Part of a small language model's weights.
Size: 16 layers, width 256, 4 heads of 64, MLP 704 SwiGLU, 13.1M parameters.
Each number is 500 + 40 x the weight over its row's rms, rounded and kept within 0 to 999. Layers, rows and columns count from 0. Numbers have three digits each. The size before them is the row's rms in percent of the matrix's.

# layer 4 MLP up, 704x256, rms 0.155, rows 390-406, columns 128-255
099:489497496526521491474553525482491511481476493499538484527408457599531590502425449507406556491503432515498519541494501519501484554484520573530535466477436528550528567494488456498433558546520458502511478485539529432503515533545477545549528518530498507479461534481461507499487483489517492491449523537509474447452533532463550443528552448467501597601521501532423467477471618467505458414476
098:499451456533531520549458505483526519491557528537474411512517534533491493501524537458417559523471435482504433556557576509544505581545513514464480525552531520529534421458552517448580527520497535477438531561407509480591495501506569493499500534483514510436525519484448484498497572499553476463541489584498538504534592528522499462500406458509538563453526504502569542473474515483532487543470
100:446490536523462492490506482479521487495548530464447377554542522503471553525512485521505436578505505491592511424467432506461499494463510478446504603472533538579526520462546598497447475463523477476527526547462540447569511472564495542509566491492509503487529522543459478556515570518566498500475495541454552519549454489559515436497476545522508549516497500505497496436491478449565567530443
104:483474498499519536533517494425489544496505531440539505479501464489517456420449511460562496529436540500510464503519553529516499513538571424445486435463352534472495468480490450540460537491542461458462447522529532557452467534575601434454500545493513451489526491470537455528501440456466513454479475503553485521555489474562501488616520481546477448487498512522547454538523545506467531547503
098:476512562531442509502535469488551577486477512520539491424514536447482520503565524448485556468551494527492572527468541515557536492518485467492472437470513418452520517507570480552524571450495609480506416535530390491488516434522473483477520469505480496524528471610515519498528398554493497558573491473523454572451468506473506456565525517484563471425539448550455530470554529520536519458485
101:555485545465462545459466551478445449514499458501525489528551480522498489504571450556532567476533495499505548572501465495547577507515500585519603494546473551519515519465490397464545534470501441555456479543520508563484483583571583497539514493502449499451508459529453418459477495485527484498515414578529495514528520514503501526490458423462489546505577489470478608475544546475448452508445
102:482458530448520580467431521484485526518519514487521572509510575512518471500510471512524458463520616549534507491475480463516530498489544557442476480493518406530530500489575443501485548521499512497489514473459475513429554473582482474406427530458482513453509474475526598465518517504466509491530533449538478536464478551496603535470556417442535487518464522438513572559524500472484553468506
100:493524523467474492534505467429461592534560503530522460533461439535508477466517580485475538512542458468385530526521470509544528484499476390463570497464443618515554553546468528523505485507492533450508513470587408467428416482495400515519446513472545589463472510557531498522454482457466475497544470520520514558536462444451452512456503426515430456467518499472533529473579508488507433527561
108:500548485509581480442498460550489453473406446535520493566555526476562506483565487576516443497476454459499566476470502479558463528550479480507494521510466433512558474466583476429564480423524463560519492484519457452517529508493551476464490547506580443476556510544521487481545570472489453468487397494587540517542489472505511459476530492503527558468503500500512473481532473409520490514499
101:547563491483459485521472532491463470532516535443458517541514473487617443501455508522491533511425489481521555572497486442496512465525502464474468501506506482549427498457498522478473468526488503495456469548549472475477502460531523595495486552509476464493500390489534457464462541517443511460532482424454529541509500472585541524534528531457521434471502518487474454523377499535453524449443
103:556514545439505571510468537486573556449432519474465493445515511560489601488517506491498520453551481522522451551571453496494520498455495547456481523527412501496511501494522488435491445488459560477495487541494472525563479477435512528504516513565515546520524512477530539507563514506540467589447488579538441514548491543465471531540428537496478474450504438496472490441455504468522440446525
102:493539546510572449566532497540500505489521509520549451403456508507536514483487547540546513519492468493524473442492486520493398403449539578515474557497453583511441506546487538438478452515424543538495520559466506497485469521509488506494560529592517537494478505467538527408454498523506550493421416532473513480426523549505465444476515437493533559485538480426395529530553523538547475480550
101:384539532468484566508476483474548503480463474438508495515472487542523579504509505438486447472457528483493465554570427441482486527589512447459515529473489518479507567524548513537472547472525458511499504542474452527507543449498418505458456478520495432460455543420525488459451608487450505497506517451511508421452553449525495549456529553489509515534473483454499535506456473463562530490522
102:553479429460470501527471551499525499540464519462516493541530473471515483535489494559495502493478467546483529507443537465504458493549464465397531467508457514496545547531497477488454458490482475567536542438491467597538519463535502498508452582493477572406413535470529542506517461496443479471487424515543536467491545477501516472488539501471447501508484563473601506428470538512521450508487
102:518482445469485508544473484441476431455427511445526455492464512501480563524498499522447463505574520597519512450405494469465499471524497473492541496481492561383483502480520510463448470473492469437460543524565546447563526537483493450531484452509524540542498529493529513508570462545446520459493527491482463504539508556522501530432524504508484460381521503571507549485589456515515538544456
100:578428490532496478492523474547518550471569460515433528542528460432572498541499474487474537467475518526497409552526491526496445572511509524443547508442554481484435562490383522480509460476541539504508569474528556485429428481459452525513511533528528565532490531483507436488409463494538493414561532513585507518498433496554547471553524507519505479508402458503552553493605457504503478443540
101:466515429477497493522491537540550518520529486535533501479477513481426513473516534517550496478491531509466436464508534481558551567568484561498517461537556460482434430470478590453508443509504608500518552433434490519480522501532440505541581416454431587521444545495499506529527489497546458521480541458489483478470465515538563520538435512569514515431478551546510545513557478581475561504517
# layer 4 MLP down (transposed), 704x256, rms 0.0856, rows 390-406, columns 128-255
095:540553459532485479534535470560500418482499500565536498446485523527513521481503509481431456447517515580484496587507523462529433542451558531517496503565486440476450445478546509514528466468508552429516571503561566506516502483478459521458524458494519497552541520474490538571484473433549457549516524477533532564566438479517492513476477512453459508534466552517528497442523455531459524482490
095:467414551544572512520498463511484488498487493477450441518488570568558456559531576527531470550542488524472503518496443511487519548507490413526570564496548516539478524469419477512453500533566504509554480506495496570497528528507522581469528518423499463480472466516427497425524528475482466440485499389458475549446524449463546537514502499520493470545434546483512516469478470476561486503451
104:505495452418462483536484508511497483492478494531500568538459488404493464507470523446502491459455532464547454498540504509463521516522529561408451454569426530383542445490452503499495545497490476496509510530460404546503516435482521557534494535404551441542528524450497561556480581583496497519452499495530464486540511490475460559520511484491516545444545511474535467510461478479457523433525
103:470385489512506471511467453534507575515442521442530497536494424528487522519472490501519509502545536400555509500510526576526537582497531542543578431500441457495497548474504532510516580482563538489514544534480558504475501507472564491551459525524516513555481490458506458545469536483524510431525453490558477515497430439527468557572545380423480525490483499488532550588500493539500487508453
099:485538451529453478502609450477526520500487484476482517447496490480584538467567547460462552462542517503514526527569482571473526543506507486514545487486554448508491481506493463515514489481488458425491562437489473598463508496434510520491470460464487540491477514522523383567549520516469487462461490507504526603561463499479480491455489478534497483500510495469446557607491498489493417481537
104:541564514511559495505521543526557464549461463478459455421482529510425465522486537587525528423552482575521528447470485559503514454502474440488518476488508374502476486468565490534539445505524486517544544423474528556530482522506504525438512547454548553462476455504470486549564485544504480484523540496453488514511467475605522487513508553459458572503516539466599507483470476445505463524511
105:533520544470517478477472544512489532543472506472501446486533557449531493512483524566534487465499496569474479587514577467493555484525488564486509445520554545518489475556461479422498522458482479527446497485504548469559518499516538518490510543614575487491526496503512455476482535497500482492458494418448481553415515604579533486471517444525491497464503492549486491469543448492439480464473
101:500555513457452467490492461540529526502463542499464516519489479468517432500487486493521514533515451463433471475555496487507515467480435486554528531461534524501517502455454527488468457549514538532441481554542509499438478471531479478471504494471401487518556452555497613518470508455561488531496497390524532555504480494462567489508554475562481493517509449502505554571522488464529421503442
101:564482520564391474508470511513512513501500514561560498532514500588479516513519496476456528556442508531487550540400480478545492494528529474592528452418449469434467510520446442493440521514445544493439504510483491495498480437549529489475443452504588467472490412533532541436475469488496508476526487429490480492483458490463517465479500545498482478454459558557484500433450549475486480558452
101:411531495473484432512491489550447477607504502512546506515543546534464488555541514444552502516552526568513439460515486530480456532504453505557432541530454501511569468498516513510547522458448528491517379498623464523544479581537544508503520457517506506458525527433478517475460450487564511499459499419431461480449479514517507453492430449474513478522441469569516483496526458386517459506480
104:485463524491502485534538420518509461481451535561498531534501447457490472533555529487525476556514541438496529501497546497489504515523481472465526491495489553517484544482449519450445533501419480481465495507518513507535515486497527511550429482514507455543482593474424557489456460465538499576476492489561518490540552511555524431497474451455436465489503495490470454565502499434544400501447
102:574467527531480525550493532502513536527514542433526582463538494559509551472447473524411532520484536495553612486487496509521503517523460535551505457501502406546415437470481498563468489490487467504593437481460528492530530541500424481478555510465458500517512509544528514548445527532492580554544524496472568463535550553436509466524486518437475483512509476524532426464496461410539526441469
099:471473516575462477512514540557439495498511519596531568538451546534539519482540524440479563518573458545420528481450497440508490478486478565458469525453539462480453527446516497454504555430609509472552542479529451475472520516473516463553542471498472451561553534540481416519520437486516580486536558505494469522462505512463469512393475462498494477484510409453522544464552486552495520482438
101:577547488507560499497493492461463483483441516525501526480555506442464506502510519548483553515489506487520499444508492563481467504473487493510440473514468441488514503514469506509449494467495434546502496475503529494536456471512487544499602416435436504429490465500475495576511485510502544556513455542465535462551542508485487420500460459528545565427568523446504510456512449502479508518509
102:521443504543459497465430533438466452521485390425505492508506498535457518459405511547496485474494519541522511528516499459468557472500440471496497494433447519478485462470498470503499452523471463468513460446552500523461532537522442493559508531536538512469483490495558497459556501514468508524499447451466496455524468566504504562456548575522541520502530529535501513520537485527535498509505
095:542559546486483495490535519465476472531560499518499580482564442584505499483513435536490535518463512534533485491472440464529469511533484528553506462501462464459586495503483485562511491441531539536471450492514520484471462439510459607486473504504530460513526496520419516506518431487547569489497445451514556597476461520518535431489568555512518421442469560501555468537552428499488535506505
099:450459604517547513538570501504545454456514519444451535461528479466534545497507498457467540532471500524464499474495495530493484447470462476480479471440454509501493544490518403502475470485574431513465489518428518553466483539468526562525508500516650528514471521523452514524526514555515526583506524515500488491542514552501523477536529522483547521500613483533445408492501505452507560507589
# layer 4 MLP gate, 704x256, rms 0.151, rows 391-407, columns 128-255
098:516532550480454478478543463575475610481587492490509550477489473415493535500504530532483462473500559378452556416485554478504585426440482535493560468502489453425409534482521502414539479494477511500488502447516515419503519522439501526501490472556518535508512493495548530454441425515507454516509481526537514495464433427512488521441541493524454521467472504548518510537509473447519471475547
102:481489488470484487529504494529496511494505453494539446499499592464518498506553521526568478472531463503461515471495463442560479541453471487495517543479556500477413432524553479468518502499433507514485564458545544425485552423456492470455542460451509414484528483510470465585532536500537514554473614468513533475536532457558451495563490509519450534530472508501517531442487522499510538527485
105:439505553479482569440425436497515492499511503509445531461576558485455464506526510501529535556566443498544513539499528471551485578434453535459440451499557478490502500443477479492499492475427565502524508464454521477493497510518484471535466451511437451528511596590472542425495460484483475535543426515405506560556487492435556431499409472556467574451434505455519545536480504566542492576502
096:503457544467501456561448439543503499524458484512448573568473447480546510480455495529499497455486523472417458497518494555437527491435533436409535513466506493526454508518561493488554503547490448558481561554454484529468523494480497532516453516521537445514518569496547465423498477558509570525469433492470502525538522517549475525410456530583481523453424533511525480516520442451477487528530
095:514455518477523552465483414465439502523501491510553477541516521506564540483503422526529412543505459474492506523471506497481557525494483421507535498394520579578467530514573437455545463480492562497502502504534455473574438480519519486500522458515411523507561596514480558484425510468446494482530500512498504502416486494499493512528521530516487498477443499516441498486525434462494541429536
099:518418496457539508431545461514507535488474440452563498452471500521462502417518561477501428502523533482493560474478480501550489444503511476516476547493549493505519535431532554515509472552445481422513471489528524434481494509462506516476464528545534451514495483526530539603485478489485472560460530498534473575534475484510547446504521423556527499518472460513493528515508568468587550493517
101:544484598510459459475443550521485499460552518505468469517506508519542475513507526519508451525499469516505471450551523517494502498538437485464472450487537509609519530534478492513534489560496526523600473456443489455523542468441506481491519523525406525543592474548483560522510476537508448440474537525520497486472462512548570490434489468494530470509461462486553464478483494509473464539502
106:527443525493524496517465554525501451472542486544486519501451492513537546470447471514492470493495519571469493513537469536501478554562503470462567507500561523472475444474452450512501530436519518477480600471501495514473479561474555498508487593498552544559550421460470500499493479553510472460515482514514509476407411471460579494583523518460475525463492469409566529493528433425508554502502
099:501515518537491490492483498472531495532462460448459542471520545534588539568491538551529517470471490508529514540458520543566493551454475471514480476472477547505522477447500419463427479490434466599426520494556469475442426496503503477476435462516535502504533438431482450514493497419542531552492491529508438487488568547507489624531533503459561496506543529427593487509536471493528516505412
102:487460497429584547503477416556538499509441476552442467532495486456550470515521454562559426426509532489436551492549528523511592483525514505483512493453565454525513471553430485479466500529446463570588505449479534485455546530527564458473523525474455463430444507486476474501467492538511468492525573450531495478506446380481539511503512513452526508441449510607460465465583517554551537531510
103:540389523545442509562497405511480513543504490486498544513577549490434524530541534543559472485486532469522506516483511494486452517551463504530580564491478441477561524465560432451483473465509507472443482448512479475506563536510504520513572467485474492450475542492582464531508516480461494508438514450491496508507516434502509589438505465515459506514491479490485571493498503498512558537451
098:475457399547458544538524491500511433555495674471511466544504487507502474485473538471444515442460573518475458547531507545491462490410463435537470458537466493538481546474408499591402467472477465486528544481563462507518494560440525540495552546454512493417530509510475404510494522433477459501452482410478535475454435498500542517548504513480479533457473522461498570488511525480444432585517
099:457516530489488496517450495479442474505521458484507555478514481459534430423558469492415487422474536481552552450479468475495527457487452524525530472388552510513485523513531499554481447472531426523450523403489520514480514482507492497386458481501488516437505534432482587515472488464499504488496483460471423567509497510502481453515456504531499497443530515486465521512455481498586501396509
100:449515583514501463477520491554534534594543544488421500561531430457537482507485473543487552536578548579498441490494454536591508482484523475488525516554554507530501538546466490426525500492472497592423515455441508493456526500544538498454468525499453522442550518543467454447441529476508458507494509495564486495445509414510552466516515445445555528572450522458466460484443517522526423478556
099:514509570459496513475557478504477433530510440542496425408527516471551495505554515432536538529517490561492521504502479444530531477473551529448452483521500499460538557451519435488503537467501552583517488359519498432512497498491554468533574587467516476531543551544426527477472535486542490450524492461485548495435401470444494449530477537578479493520499514476537438487495460466433492430437
104:478528540526475480528524492560555446585511540456548528553485462551515509415521587532578562495524484523530442463491518460581516450488511472511465481564470484531472509471466558461429475528491499556489537508487507494575509487543525497463444455472524566550467496473498508515502538510519441510452489556533451513525420546486559490557561547547531539535566648411496510510529499519522538554465
096:541535569480488528460437493457450512524485475469478540472469597497517451544556501507475499538500493525547498511521511519523590575535449436481513499560522448506457608563478470472567467514541473515505490448512509496497556517487525501460549499482480464515504450531511482496472474512444522496523458514489529491506512514461533491538565501536529480437569428561491490514568481430556519469564